config.yaml
norm: "rmsnorm"
tie_embeddings: false
decay_shape: "linear"
Each number is 500 + 25 x the weight over its row's rms, rounded and kept within 0 to 999. Layers, rows and columns count from 0. Numbers have three digits each. The size before them is the row's rms in percent of the matrix's.

# layer 3 MLP gate, 1536x384, rms 0.257, rows 400-471, columns 0-63
092:460517447524508494448534485467531482513491492543470546487500513527545492475538552471479530452456490525510502498507489498513492499465524492504552441547506550528497484515509480477518505475510483
099:520510497520489501455493504497547532489526516488548507496469471542547484518559462523493509480497470473522544544506504515501515517449500478526496444495523520514511494496505489545490481493512504
099:511514500497483486522504481459509494497495499495468505499556479513518526500499472500489470473456507517534496491503534465532506488464510473518545495493521533499470527486496525502505544487516496
100:454465488496484483503456493499501504508536495490485490490448507528542484500520534500536490532471498480498459517487518522498515468497491485509499494500473498479502487539529496518506449475476522
100:499500521474527561479508529434499489497505523456521484473503461468495497480529520532486516478455513497511531493500522527529508440533514452481539487513477513512482459471509506516529505460483439
102:496528474500484488455449511494504444488455484520520520549520449471482539486480520481539524482506500495480492510452502490519463484527505549479505505489515518504540561490518494513505481500502481
099:494469540511505462482525521508514516498481489528485562554483489487496459472485509488501487511477479518493545496489472477474491472499497527482477550482528466498537533496475476492531532529465530
098:493513507496523490484536556476536488526507495481466528457495512490490501515542514452495481449520477510489540550452501457537517440530471471491519529476525561500514522489493495480527496539529551
103:488479531479508491453432496499530515461482501512514472494491413460515520497450532528511531513538505536470496517508495520499515484539484543542528497455488464506497513527497539515474467496492488
106:499457469537511502491490481524508518531476500525516492472543527519516529541455542525535535463488552500527502511474497508448539534488518464476498511484488469475515493523511549531481486503516522
097:488472481501513488460481487505495535486463513462490505462523522477522490489497515528504513471542474507480479497502520503519552537565506541456532488495513495514528524504535538442511501512473482
100:517439475499514524429518471499486494535473507484526518479551510517481497485532544505475497503496511476518477488529503484491548544464508484502487496522517495538468506524506522529535483476531492
098:540469506466474495502525511484496448492534491540509528480486569490513546501530487477555508560472501512494517527542494509498488483497547488502529504476484510552478499549474498476490481495521490
104:537466491540540483486518496511484502459500544505510489524531457489490538490481523490524479480464496502513484496528484505478511499522453473517509501478507494504484525493530507483496561475476489
097:519507463494532500531468485511473500474488522545494474513537483511487492463467459520526497501484485435464491469529495466522489474530541511541505488519491511472539501456480513472514498550481481
100:513518515462554498487556492510505489499499513529525495463511476527558500508482490513481521505508521499512488520540518491469508513498506494476505485511527534484491499487512487536509483478482552
099:526511491477473524462501519469466514459521472512556510522511499506505460485489464525485517521476474502541512477471505509525487474480560515508519507515523498521502488542496537504519480541478523
097:489512496495464500503511503502499449519465499502511479499518509518476444467493535494525510472489473492479509498486527542494516459441530557500489513460461513474520535520478462470522487499526540
100:503531491489514522482522489520541479531514506484490463502509511451487533485500488464457508484501443498511488463475526525513497453485500460531479490443513512496503491559528491514500488507495492
103:519468492517464499486522549500475494466524532528479497538537545526505503500508456489493496511512492523487512524501477504500474508481537524490516533494535477493511486487474450480528547443476494
104:454495490496484547497523464476482477483529484511483523504450474460534519482524484475522514519531440510469507510484502485457515481491494463507515479563494515502484538506489479485477486485497523
104:457507530490506489520502461489481487493483525519488506547463515517495517510502499445517510484490492501474518511480503508500479477538489458549535490496530523491490479511500429520527483494534496
098:525505508470526454515480504502446521522478494439488499466516509537518535539472513483527537475491534522460474523513497485493492469527470541486492473477524499480514517470501497476480481535484504
104:481484503529503534485462480526511495535492510502563500514508511451441511509473530535536467498503536519475503507473476491495497471484490471516497522442534565512516469511530449522488525487503542
089:487507483468513521498506488527497457486494505495474469534468492456494506515513480508504510526507494485555541485486447523544461473511490494489505481507528517509473506486447494517468523509486466
098:512503496498494529524519527487486540514545506454505519518534473500482485491511491491497527492487486529501473539508509510493524506548519519533521490487490494502500481504519473495514474476471535
099:490468507529538526499485490504507531518511487504499550500512503511481485500498505532487525475469473475482503535483473478506563477489511466513523526560490515498455512486487524446496501477547519
102:536513470500471535485458514476511461441531484521501510481489521496520509521522506522468500462509511485474469451522495494535472505536534520523516478483518536451508502482515475530484477518446516
108:479491519498528477532494533488505498496514490496528521487519515491425502482504524512552498507485479476514531487496498483533542470541512494536495492533509494511477512483488530475486501485499528
094:476487511485524529505507491548508538516496480521517527494495483532523512488533483531493482460510512467510473495508539467485534493495526566498510494498523527512521508572437520463523481473478521
103:549539506473521440480466468520525520531498484501503516539472537470506499510492478497503560518481518535514530517477492530492475476520479462547501471525487517545544543505491491544475484482527504
094:472514511499482516481479467511477514496514532500534461482492510490539523518522487484487537521488467477519472476549530485542504490506492510516481534556499501476460495489453541530532505470531497
095:490488554529547507465494490475510535517488484500501507486490534490455496498463524525488462507523487488504498493523499491504510486461472532510525495524502467493496480532482501506513475468505457
099:563510510522469469527474499474538530485504503489497489517538536496511483496511472495557490493543522516502484496525506480480538486489523512466508475494446495482504535502497442491482478468456539
102:473536471498484491477503492503503487473484499508508497471524513512506533472491514483525498457527461492510518509546471495543480499499529508475484482517491491483513468493498503523502448536527484
098:480519521477469536500556480568477496484517509481470487461525481526465519506530469514484514528533498485549491513480511487508495542471516528432479535429499484490502463523488504526550493470495472
100:511498516472506531518488488551503474481555481489500487534505509491497508477524501494530465504481470512492511480491559469491508498511454506492499458497486522488513535533519529476458504485551498
104:496500486483523507524493509496467507485470506524446491501522485507516509486521516529493549494494529489481546519451502507476526483454498510530506489442446479494484510498512560518490526472498458
096:460532493496508444514529497514474452487525497513484480522494422518516473464522520492437524543512452543460526492437480492472518455483511531506537456524484461497523478547470478470474509488487491
106:525521465491523468496498522477482524507531475499495478494467547547496532508480537519504555458478452533474485514495492449551498477500501468543488475506500478518525514497479487502513510440477484
113:540520503454476509481520486496515504525483523523544543472468496513516477481492489509487499513516448522485496491550490456523468471503515552469483452506476447511490543464545523438519493499504505
102:493495533484510510482502480480511474494523483503523481506491528491490523529501488527530478521538504488529505515486499498499527495492487484527503452540501486495473524507500530445480488568525496
105:498500481479446497477483469502491536485487482513499523505515487542492502485491456533538487518514463472488548513491456483510518487491498490480510497465514503496514515510499507515484523464507530
099:492452492488493510486521517490494505476510514513497487498464469509488472491500503502515495501500478505475519519544509512508475436545512472459503558505527448503448483532497479451525525494530480
098:464495480529501477546489528516502514472481499511489493511474520490514515498463483507528497505498533505502486489499513490504503490496491476486490508482495488488542486506488470480536518539552471
096:517548519478534520530521506518506521523528495476484462497466512531502442496541483493518494545496495454489428501513460455486483452469521505532505500531503499518490464492518469527498531511498475
101:461518450478485492487519471532479467512471515528553513490514471496495516498497517510520496531508504505499510495512479497499471486495512531524494481503460496521466454512470474486516513481546515
102:549517489442509498490542494452462466512456518506508546526494526553502478501505515481512481493478507479511503504505525496498491466514540479529474522527505550479537505477497482520497456509503535
102:487503523513485508529547506509490502511493468509466527522487464454464496482542481525505509479483455457489509490484526451505515455492483497494519481504525516483505484512523530496501511523465464
094:497471528506518496533527499469463497511506504496495510512556538491547476502499467512469506530491471499457502438542507495543482474480498490480490466562528540475494496508569479489559496497489536
106:485489477465446488497483485485482490511489510495504519478505493498496518504492501484497483503493496537516517496497543490499517454472501511440535449492476511498482563475495538543549493516558479
105:503484490490494496494473495546508478495479498470511498513521499516499468457465492415490525524517522518500523527524512482500497517508533490505491517568487466481493475537479525507519492518461524
091:503456475484521492466495492498519507496518494510559478474442481499538487506500462549499522504491486508490492524473492489486514519441531526493541499508463527527490523514482465524566494495470532
094:498513509523484512484511512461492533488476512539496524481527464482478501493510497503483489454495521501503465459498522507495499464519513510496490498534513470508492462513492506505520487497479484
107:474491498527531521460543521531478505480511479523513526519500482505509508482531539549486488491542484519496469493495523495514484479503523502510486490547485467445520459495512540533497499521498474
102:480508513492526531491529488466545525484501514512530492470477487495489536498490430536532521526511461522466533476550497504477465456520492474500477457501498494514503470484503513468532547496483490
097:474482458523465521488515537490484490590473492521492463470484583504513497499499482521484536481511505546518470512488506531496545481491464444481520484520557534509496481520513537507487498483565480
102:488502478498541513514529514491506504502465493489513512488547486482471500527494490527554491504522501457476504508478511503500543508514534466504514478551514517512510520492495504493522515501504468
103:528499508504491493527526536513518483487485524484571522527462470525490548535495527533490499501458532515523457486504492480504536480511504488508503510533434470472514491520500482545568492439503521
097:494513496486483512540499525474476489488497501472477469490525515476529517489475525474497523504532547530549499530500479464495493536502512494473525481533513515509440474464537467500496512518490504
097:548500496486473501503520491473425493482445519495513518501507490466522451484449473530476467462505495532547493474525525532497448519473463527495487603480482481477481490507485517491466479481496503
095:493525495493555473499553485489489482532508510475493529520452518489512458502483508509511529528540442478507486504551457501529492497500500472509523490447554525499488499521531480496497510532506517
108:487520496518478517517477513523522462484481492493485486467497503534487522473523471535467465477480475526488506527545482486452464504495539486503491493522467464560533493524497509478465490500510503
097:487488540511504523508519470441476514501548500478471483496447519508580522489556490515492479483519494491493515539504530481474462507467512534484481495513531492554506477487523505486520467490490495
095:500551523507508495463507476488458491487523543502499490546496496476493474495485511549533531486478541539490485488510528494504505485556516483485515519512454471512488482492461481498510506549523501
096:478536517519484501484505505507550486496480509513510475474488510539490513483481505459552524500478472525463528494505515473505474526489506494438529572505509508502514488454499447507497493452532450
102:495499478513528522521508521523554543468477513460470487510499456520518490514496495494516475520528473507470511509502468488484470521511511533510519487522454490503481563500447489485500491500507482
096:484507534517519466470521516478504476506498456544505526503485470471529543507465531487473474506470486485493493531496494507535491524468545527538551539484474521486508483520497522516507500516546507
098:546499447496475515519486491528501531526491488537505500531526504544478456550473470493487483550464532512465475513501504513490461497484505530531512530544483517494485507518487517514487544453510490
097:480489498488457502506506467496512480534486492510481498483512532480517558496516485492475504503515518498551567529493514474502456504480543527512512494508528518502514499469496523510508528477494515
103:473541508544480525463497528456473512546494541500542461512492485515504478466483502491507472503501516504515492505499519505485476533496481496484486479476503484480484507463494503519507552500516508
099:456516513458457505498501503490531474475455504490495510516480501475476483535544508485470503550535468508521525512528486527513558471470444509504501485518517512506529499552558496508518522470522481
# layer 3 MLP up, 1536x384, rms 0.264, rows 400-470, columns 0-63
096:456503471502546506410510500484525477485497493522501525508498500500537481513460522513494465482463507510551517500511501479524534481508527514489501495488499509492534478524520485547522481501477527
106:512543507543510496498509488519515479502478481471474473472510540505524487499514479477533457501503471512494536513479494503490498529460465515514491464520492506497521519531453541499516489522525477
095:487511500534515509492501503533515522517469468477435504503479541531514466450503484537503502498525508496506522510470490485498506509505516485477515515500534477546517493495519496533490504497485518
101:473502502497505482475471535507470472485480514488513515487524496486441513490499476495501483489494493472562526460474470475447450538516507474503497509503493490475492494487521483485532532539536487
101:505454467555536522506545478493510467518474503495507527471492428500506482510515512506474506482506506465494478500488501511526501488482493527501536475489497528480491451498508541512499487460525496
106:530475499509498495462514470470496532539474523521507511509490486501484512498512474514523469540494540514510494522531494521503457457475470494499487535546517532493484507479504524483503489481485493
100:501478530477528531499509510500507480513479519468500467473510505465531500544494480469506503449444520529461500478468541532531441559509528459523483496505490509501476505473505457498499514480500463
098:505528473544512514516506517492516456487505481527499467496487531502489509491530475518508493544505524499481498464490502509468482481496525517530502539539476494530515485503490479515440530522474493
105:519514523531493546536487491512515520506456497459525521527473478492499456500520466558496531487495487482500494505497511488475518479535485486501561486447508547490525481504502525526515519486502545
100:516457503526505562500492482504490491553519492472459509511488521519497520510509467536507476515510500482526435454518515484524491517500493513473471452507489483520480522497467523490475504517533503
100:489521490506516477552479528496507491511500528541524507494508485487486517519504446502497502473485513510502488528510517495502513550508476464514453499469531495509500550495492509519457492518532545
094:484461472513538507452516513501483467531449496523520504517526532525508543507501529508501486505492556493509442484523550472530523501518460526520486482517504475481463508506446518548537514440470489
100:487493516481469476489466541509537471459527488520524490514459524504506521498486479489514517531505524492490516486512509488526495455528481460481557499476514536509477468487516522508484491550495448
106:493527473517503506509509529516490570476529481525484505522451488522473542450488506493522528487462557491485461495525469502545488503505467484524468447519483501456509518530505491524464528487472485
103:459509509520502512516504501492515459442523513479503535490473519511538485470551468501510487471485485517535481565483499518492472495475544488483517519497496514487452461545528517478485508482483514
105:469512486462472469533488506535483511495471489502505502475549530458442492480533475517498512443478458503460505535480506499550516504480471516507529490472504480490458491505516500486507494451522482
104:494500520521471508501534524529486477491483519485507501538509510491543508539486507479453482514477507484493505500526505519483465468484492498499496488509491563490539487513485469492494516488512544
098:514512483481503474485544503481532481520508526543492514523487531540489454522504492485511492488513546487500496489501560516537485486513497479504465534509488479476532456522497510506504518500512453
097:485540537515484492513513510523547537450506459479521511464514521487495505479455472517514472516536508511519490460535495469477501515500516470493443509470525480540453482539487514468495537496489481
100:539456513521463523494514511441439498498516545521454526517511535481520511494527474486496506510524480447461478482480493459506533513509505480494517461571487459463548482462527539418491505460480492
103:527481518546501505536539511425516500446490492510483513436490492521457509511522467497456504530520462497476457502491535492490507527531515489489534477522501502517532460519472521506503493526509530
099:526527513463536512545519492497532488506496481543493518479520493497487480488512509509487508493503480470517527494475482453475515492510475487510447514508469487412481503508492523483502492459455540
096:526478520503507521523505463467501504524487524490545521513491538533491466510473528458493537507527522571466505509506503489473481495555475488524497479501498490506474509505516476487487508511491503
106:472492546536487526518428497492469489530484506511510443516522494504507517495494503515529447513516472508467488502496482492469470522497499437511537526495508562496526462507510496506497553461488545
089:517483520502506475481468494501526498518544503480569500513505510560488508482486502528482486532502530484508515525524535484531502548483539515491513517486530491484470493525531528463515495527500488
096:479491478507548548546557523505502452508517523482510512466515464476449505465520482482472552478480501453507553506516495495532473496487490549466507505582484497480476539524520496507506497501525518
105:509536515487478517486494494508505496491491509500517483478466513535545525510493496472564499490496506493482513539504501492444507523531508527520511518482533502461511512490511518471500499456523490
102:481530478485511455509508546438492454464492526506514510462519497473467496475512525491518479527493449516537507500472519464554491502477504469500503533484471510524473518460485507510522539516505486
102:506497501524501490466514517521506528501456518508496519454529472463474494524516511518495522508473431502506513501480505473563544494556477479542515521578485510514447526516551487514463481515520481
103:502491512499496468492511509496523498512503503510478498523488482502490499483496504476505535453541510518497491473494539521479438492490521469548517477502471549535501453489506481479468489501524501
106:549483467460518533490505482495501539545483524472462523478521560495477504518515534473520552494473463507506485456477524476465498464515526537466486485482545546487519503503507518481506494502476516
094:522528512486552498557516505484504515494523452504526500513454501506502492495491451463531490481514508502514474490459492504497477502551458496486504479541537509489517472485508511490504501514516478
098:450491446498536509501458480482527449474542500503505498490510527488530525495500504492492508532496510470474496498508467504489544464466540471499494520488477468524509480508527485543525507484502533
098:440486527545504486559486459521523597509465534519520508513499483505472512477438493533494509548544511513492460488505465506495483520462504505531532513501493539520498484506490517519564495483458507
094:515529510500477490485506511519523481529454502535461525509528498507546503456492486494542491463521476496513534493514482515502456491511500495507487505492528509519482504523482496524445458543502450
101:505515484465487501510489486537511547515437510463480447472496521500505479532502550498485475518489523527526499528487511528501499475473499489474494469481510516520489480559530513507491532514481446
097:519512495505490523506512488509491507560499537513514449542481490486453487532515516470513525517475493492513531552539501515511438481490512508498521489510495498491531495504510461497515501442537496
106:518487498527460454493500509535507506581547510474526513505516512534503493521481497497509466525475483516542466473488507471494473494517490493495503506489502525490544502547541438519534474495526530
095:461524505442513450511524480523479470473532518501489500499452468503499459483492480484448524528535487511482488501466501500474497499506523547509544478488407479477489479523464483473465460445490496
100:511513497533493511513473475544487507492509493544506470522512514445540506491540489501544509509548478515496527525476464511482458506481514485492478480473526529515460518473524532507498500506486481
105:437462499485475469513491521514508513506480447497471484483476472529503488480548525509530521531462515455481513514466454526492495483513513530487523513512504535466516507504474477539517495475521511
096:442507495504473502499510500455532520526514515480498485530514521459457484539513526517524506523514513493479483474487495460522560440479466471507501494485477519528492505495493520480492471532521509
104:478505464513525505525478487540495467511490492503473510523488457506496470505511538497480506509514476490498483485505502462516546515497471503498529488515472500492501496491514519503484484493497549
105:487479477503507478458471484514522499503475548445530509487490505486477476517519500526478570464495497528518479520520527453511535470490490498502454469533492508444511492462520469514459532519526509
096:489476528499462527512537543500490518468511503495497468503484495507542516528481513484526466527445511494494447456528534499471499509438471527501466484485492470492505465513463508535517486545521518
094:604543489522521521490488459510517479513506487496470473485517525531497481520509519480497544503467506471503502461489514457521481495445495467537462515512535519508516554499468503507473509525546502
103:506457528520497450511523543460531500452545503523498483485498525504547489451486475494475504479494532489500479498476463503494513506538518482494542548490505507497536535469513478549500525517498453
101:518534523479463502489474535429517529481482501472486486463435501462530521468511510480503540470499504491487484505500424474494491497508506471478559470487483509524490530473525551523458519493526516
104:454505495474551498483476544505498464509488480505468498522482485536528444513518485504495518528504519513517473520465517511494489516494496457479516541496492499487491514539475510499491546493504554
098:518487523537488508520512554486474530496532497485528442504483507513478453483463493526518492470485487510549485511488510466482497474464488516489531496473455500469484465513531519509470525502500482
105:519520518541505486513513498477450513526517484521522489552494448510498492503489547499481505537513516505472449502497509544535479492474529543556525523500500477510480538523507489483513489540476520
102:495503541488515502510459463493487520509513503514508463501502482529512519500491500467487563468507520505513471470485484505513490514513464540511520506514503485514477554489488470518502512501523486
092:518525474511448567533495515478489509458534498527490501493504520545474501534508489530497518492483518538532521482509512504500466506523511504521493488486506504439574483517529553522474568489515458
096:455515467528536484517467476492531491540460481526509501493503474458457444492501472499486489534496533513459525510454499541488488474461501492461529515530514502507508497481497508512492497490512505
108:486499503490463508444513468517516460462525494518467512538517482527441511538523510545508471529511546526525501551485497494506476499520493488480509518530487517481490463457496500531498510480492523
104:485496453485486499495503510536508506471491482530512512502547497518510480491491483516502500484513528512518542503482500484504541449520520508553501491480463513534531535498501474508489504507466487
102:496529493514475526522449494433479467489484484504526485468503477438501544481507480493507475501524503489478503555485511548533517523482491552506475493481493491491518508501499527512529432508513515
101:479529548523452481508484542460518487473485516493526529480464488528444457518444467468513480492495520563482507510474540487523477466501491478525499469489509510496494486455441523483490468494539522
108:488469486466511499536525502481517502526507516519487515533522477487532514500514436502522515530490529502508531483501495525513498512537473536499498542524520528504483496512489499487488540515506478
098:485531491484528530487447506522481547520508512487501490501474516535500511498539522564495496490483502505460472505506531515507546496468484462500540489483527526463460542533536528465539534503532517
097:492539471485490503489471568499512513516517473486529535505462472518499481514533498493499511513512549508450505479479510536488523491514488498522475484485556463473529487490516521555534472478479468
100:502479484474471557486517461514533529521522489480498465476516494559492461494548518503488563508486478503488490531504502515526498532511475488506525517520533513473486513507510504511498495492515508
111:506520495552503491521526501497482490547500530493498489498548468475456460535498530513468520505482557508471521490509525491517524458502513490518474473480508485471462474468480486525497508481479487
102:483520493513473497500518532546493490510459482567480491466552483497470458546455500570451492506491475501500479501507492496525493497482498503552506522468507490496464540543485502510485491525472524
098:536505493469510478495538499518505574461497474496540539501487485525495519486508474526501571469503540494531511528479502520499526514514470520504500513496487476458526495457501492541550529476497516
101:462475518513521493493453499525456517506519520523521487512514529452515557518468493494454461516496479512526495492487561504480546522510504515502466503478458528485486492489484488501544487511478523
106:513522520493494534475541500501534546507511526518550503521533504512503467493487498527503510526560479502528500482524481465502493466559493478483480528495496473500521466463482455490494497443482511
096:501517522468520464500487450480499509492534485521513499509454480491487537512473520490520497538439541493494485515506515515525484439496493544510537514512464518493469484489544536499494522471499482
094:491467528485561535520491505540479485511490486507520484499510480490480515482495505458520506491479508546433482476503547475489485491459533496479506531504509467470514482472537464519482517500512491
099:484503484514510511528500528449462536480529532522522434512487477541496502508525514507510519526491509519521512508514489464497509467522499501457506480469489497517533483500505506562497478533489510
106:530495493497501534526484519552529555480523519485501501516450503501451482477508480470522534512500496475471513510510495496505509507514533508521509530490477517484524551523464517525524486491573476
# layer 3 MLP down (transposed), 1536x384, rms 0.247, rows 400-470, columns 0-63
102:483540503502504523483481491467539497499573445502475506537494452506518491503506533526497500486472496513472483504458522499490479522535541490464570513491473537469485513533525505507516485456481520
108:463526462467491484521500496516452497482513455466476513512524482469480526486503533511512424466458487466464471493553482495505461528501500509451507502506487497521527491485465496540463520493487502
099:516481502477500527482508519519530481509521511501494489529503470471512497478494493472506502521508557487519509496508535508466509531496498496479463475476526499489486539504542529498493542532515507
096:520485496519477548474473466485502517513513543481559541494503506489498495516489492558471525512490495501523467509497502496463523480512519494491540488476487509502509457474555487531506500476534462
102:480506525522490453518475499498533499467501585493530534485506501484500492476484502499517524447480470502536481479521528489535466500527508498464481533488503535520508504490483475530487510454522511
104:518484503495480497529536441522474493476505477536480528513487511514479481512492505491532497504503505457514477527500476495526515476453475513464520490515478499504478457446523499507504482522495496
096:489536501501519481484490485483502536478493495438509513455521491522472538468511504503507500490486455528492522501479505487538505513491519524479520472472478513515539494471491498464500483510470537
102:508515479503526469448528533479458510534531504556499492501490530566542483514503505539511499479513523527514513532486537458513499556532466537475525479485514462520452488468501441527460511501510494
097:519505482513498509503513542526490482481505454482455465490525437454539474522470515515488476537549519478473515453536499521539505548489493474496523505510476495518544503468501511509496487477472530
101:526534528480494469486542492510500479490516508519481527514494500532485476517511509489501522504512552503491491509516472578485521504516485505523525503489536491495485512514467497482532526489492454
103:499499473515497518502502477509502514492485492528486514513469515508496489494515516484480479482517454485497496514491492471473438471515456513473504473499470541534509529500529516508499496544514481
093:534508490456484527531511509520493571512480496462518480525550506482498506464494472461515500454488512481500493500537512443497565476509477515480451546495496470487518518489553518428492513513463506
099:486496513555510503475558493520511528568549501494482482507511467489549572504531494536553470540487489491513493508522514486508562517485497496489463470518560487478482536481489505536459523495525486
104:526480521545553492476506452500526512503514557537534563528521488497480531503546502502515461549507531512522482484520504462528507503501519507527489453501449521548539493491485535490454507481529499
098:518518459491477489487497465523550505482522521517472491528481482517492492510502480502531524549519549480476492473542518499492535475480500537496486530478534543535495500477501479520484467521493503
106:465491461505527497492536534470542504461480512466546459469495512506472523492488488573482502438527465478490486508514538450520549513511512489504441492491526464470444551503486464462495499484505481
102:527470533472484541518521451484515482486489514501513507539495525545495506519509520508497495528529499540495508519477465525525443452509492546518523503487552510504521491576508488519502464486500483
098:503490525458488514508505472487513452505471477503483488513446529498467537471513541493529500459457499524475508487524517502498479498474488513476475511525537541470542511479436490507490508525501511
098:479482462513507529465494523558515496480526500536492485504497509487525522508506489507553493503458524450482502531498483484531489492491505485479479460464513541542539500499520510489506482501504481
098:515516483461529472531473544522483556518490429537468497510501505497506516501544486495499491524522498500518514470489492452511496492467503469511478470512521494504500519476525542494509484529528509
105:484491497506517514502474490474512479503532511467497466513528538491493540487500481473528516494528442492510502517446471514469471548493482477496487525524536487506522494479504516484486470507493486
099:486492445552522486519501503455468468445487519481514509487493477458504486489457503496472538515492493512543461521476493505545487537517470492529483525483482496442532480538523483487483536502453511
100:518512569503522469485486509538486529461471533521513470491509465516532523510496484520530476475495541526454483504521520490515504532531482488519493521533524452510499494498480463528488500515506465
099:515524505470510534483469460506537454524528526519524530507502491496475521513506478492538464502495494505533530475489469472413493454503533497494501554515505518497498499507504506531518458514533516
088:489471514544510530474492483521490460493504492488498455474565489495473483523515482499521516503523514511511510504488497529497515542499499531501503458543504501530501456473480510512500518519491524
103:461522492492524490474517524457496506500501509523517469486519475523478505493533465507503486518507504480535555457519500464516511486506500519544511510517461483555521507561484506488512481495497491
097:458487529471514518518490498567531490510473554548516497502503519468490501551507511532498494482549525530518470501505507539519439472479517502474518481536508489488488474481470465499470466488559470
099:528543497525471499541495537533469495508478478534508536491472535515494475537524480496534472520485474481537502490506491482473485517501494461503510521527511452490507479495502533462492511492507506
099:496490517476476502534504492540499510507480457506518521478461492534477471540497484513496519487486518509463544494497507498460504527495516515527508540477497509473443466553472517514477533495497478
103:544494487505511484517491469504521493528474518487468485510479488502525484472502517468470497483502505488485507476515511506479515491470509460510531534515499518494513453475541536511495495511519506
107:501529493482487496460548526505509529548489476506488504475476551499471483475507497487505517522488563521492535459510494507518488470489526497496502488492529496529516525478455536524502496486512517
097:496525495512508471440517477523500472467490468492467504490530501549518491495509528473512472502553501479508506496454536505503476526523558493483501488485537508447496496504514499438492525497501459
095:490537512534485481520539506483486538484539508488474495476515457469478534465500497504490512520484478503526500442485487484499493481518459502474470509513514495464520540490503518519515518488433495
099:486489498509515481501525511446510496477529484482487484547452517463530497506491468483545501482537489539480500473447496467525513513526485495462530464476481526476496516532530471498463519515513489
099:499540505461437477542510546486505489477538497489504515460502517480507486488479502501517483544481521541520498517494534516481495486522484512502477496512514488469517441490522490520523483468481483
102:447487515509495494454490507528514521511508472470519496508504471489533501479454511480457438517513503579522482505484519492468448454499492497497482484519480502497493521500506484473478464523504468
101:541500465467521490522485519525504515498547522481508492501502513431509504480492548500540498533488485500517508533518430477494517429502511476518503474480503527501460531493516498531527495524512537
104:565483490453510490479513513447471494536507534552510558566487487517498448487501502535525518484491476462504468504468511459502567481552492510500491498472512507517531494508501482495503502508490500
097:545472546505491535515527490543529515448485515523440499452504511530481509493514507505506497486505510497539495532554507507524491509486491472508485448502514519458480500479520479493513447520496494
102:485484521484471518470512517491497519482564488509510505508535465505476533526494487514545486502454472516519537489481455443512462522468540497494482476517491512515495508457502438528527485494471444
109:447500501498497533490491518503501543523501472485543523494476503493517494518521506465520515481522524519512455514509506532535484549515499450537559489498487483523460492501539503508508491485517507
099:491503520531459481523508518460432507472479532501485481526519483494456474437525487509464506450499505536466509549495491528451523495524510534542482497505495509516509516510463505543501489468525533
103:504458505512512474520520452515525542540489472509497483470501553528450482487449538504555465494489466531506476521528544475500534477476491468503476512530524518503539484514490530476497477478489498
105:519542472522462486472532503497490484526516513497491493475506503475458495483514493462503506478465481463497473481481481501496517521506505469489508479478485501500482493486530495502511553473543498
097:510532535475477521504462571497443511438513474460505499474472497478491523453451489534552455472537493548501528494494526486487479503508479502498512475484493494477511508503489524511539469492490490
097:520484510483467495514549521492485532512450518506464496451481530485482512496470526484490458533502493486495519486530563489518535440512504522449421509522483488472480470450514513479485526519498495
099:513492514536478460535480496521466512523514485515456488555467490530489462488510514485456533503478515458475499488494504515488492538557549476477498526513524498492517509498542487500544482521475522
103:522490489480509487481554515478474510551535568511529538515524552459483516532484456491487485475494453491464479444488539481533503482502470500460485488508512543470498509491499581489500475484558530
100:444538527532469533483488476531481540507524498432495479510505496528497523502528493521472475516547469560522505483525513506515513499527472530501513499531500513490489506481500458502497500536487473
104:524488491537506478510495508514523508491507485517483537519492533508502518505499532502481538559545518508524524525517521489529552505468500513471530463514504494492481480472456514526506498460522478
095:527473466459495526526523519510501522504475498478488494482504510495481493493493511526504463454480540495541511480500506463505517484517501475502492489499461497543475505472487533490514476534485483
103:460507510529501465477509495539516522460474524454471490512498498507505513488501496479477523476449502487533492489483509466544462500488535468476502494528490495493452545448512518482537501536570488
098:482523463523499540479467504491522504484511516501475554513505531493478475513491476491487489530502456525485520499478509497502459507498457500471464454495483482477504531451517498489473519472505520
095:507509501502570505502529483510522492475544499526503520532523524494490490503477530474505495512489489497480497495451496488494496513500528491482504448481493502474504482490487503494481506485490496
111:519520488495469498469479524519456523492512455534508540505467507532452502501489474495504497540576508535523563470516546491509487508489537463490480496474517511506500518521478516500528506479473495
106:515507519501486495509493480519491480501526468516493507459502506523535485528471576499480517496507449487505467477463495512558508454523469504462488504510454524526510464497481492527478522474519506
095:479459477508486486491484488479498494528501462565510476491507498507560447450529514490514508484554498503485542476514482502466516477524479494585495504480491506480493476515497522505530486497504498
104:490455442500486450556501494529526480535478521452516495524528517535493506504492494492485465477471507480499539532486524509527526478485498489444504504481527480523499524512515467524491511496550513
110:481527453454489509534481524502479490499474469509531508450507446493485455499488495498484529530526536502469512478491509509483507518541497497486514477484541481487558516518482509478519494491468459
101:518512513494464536481494494462503519476507501481479508490550482514487497511488506494524528492523465505509511516500490494508471495531491516499496485497498505486543487478518489536455550486496500
094:480519507491509473555466548484512452469506513477518481472474493518444533523480523517483490512508492498442485481479493521496512499500503462524459507512524515525487498501475507481491536482513508
100:498489506489513501483526495521490507506520507488490494483538490522517461512523493458515511487549439544444524512505509528503495510466475473473468456539518475480443501476423540558474501500441480
106:497509519512477492466521487512514540533538487500483513541498520469423472513487507482510484522517566511478512504501497526510491506526501455511484471474457495483460485483506497532449539478517509
098:494512517519495514489486509500519540476484465527511550500550483488496482515490512478506486528492466517538467472539493483539498515488501486488467477522456520499497496531494515474531507509482450
094:479498476473532494479541534517477513428549516514488564499497510476505505538468504514539473491504483516528508531466475481484486507485482528471477509481516466522552521523512534481541502531491478
102:577508467474537532486519511516481496483530517525498475504526530505545505513510544498437506514492472503533497525467508496479518522525520535450498507442512505539473497507497542508518483514445473
104:482522514502518526482542472518471475487496519542523479458469507498495513489501481474486499488509466520500485453505485486510505506510517489533468466488519539539475529491499494498543469492486536
098:505534480510473471498495466494482500484463477470489540529464503500450484529463471444508518501558490462526510519490488457488507501497507543486536510562513488470486522478515495526532554491518477
102:505494499517526512509532551538509494485493493536489473505462501509459494495479463490477515505483507479530511514508492488540509501483514488533517515474522520532454518526488506493459488467500471
104:531479499493472484527547493485472493504453519480439466449536480487456511502498501528539479472493545502519477463482491510505511484525485527510460508541481487531475496443482512490501463462536480
104:511528466490473503509495557527492499483489429525465476446497526494489561504532489508491489503528514513490494481524489505543509498493527480550460522532478495451479514481510523535493542506517537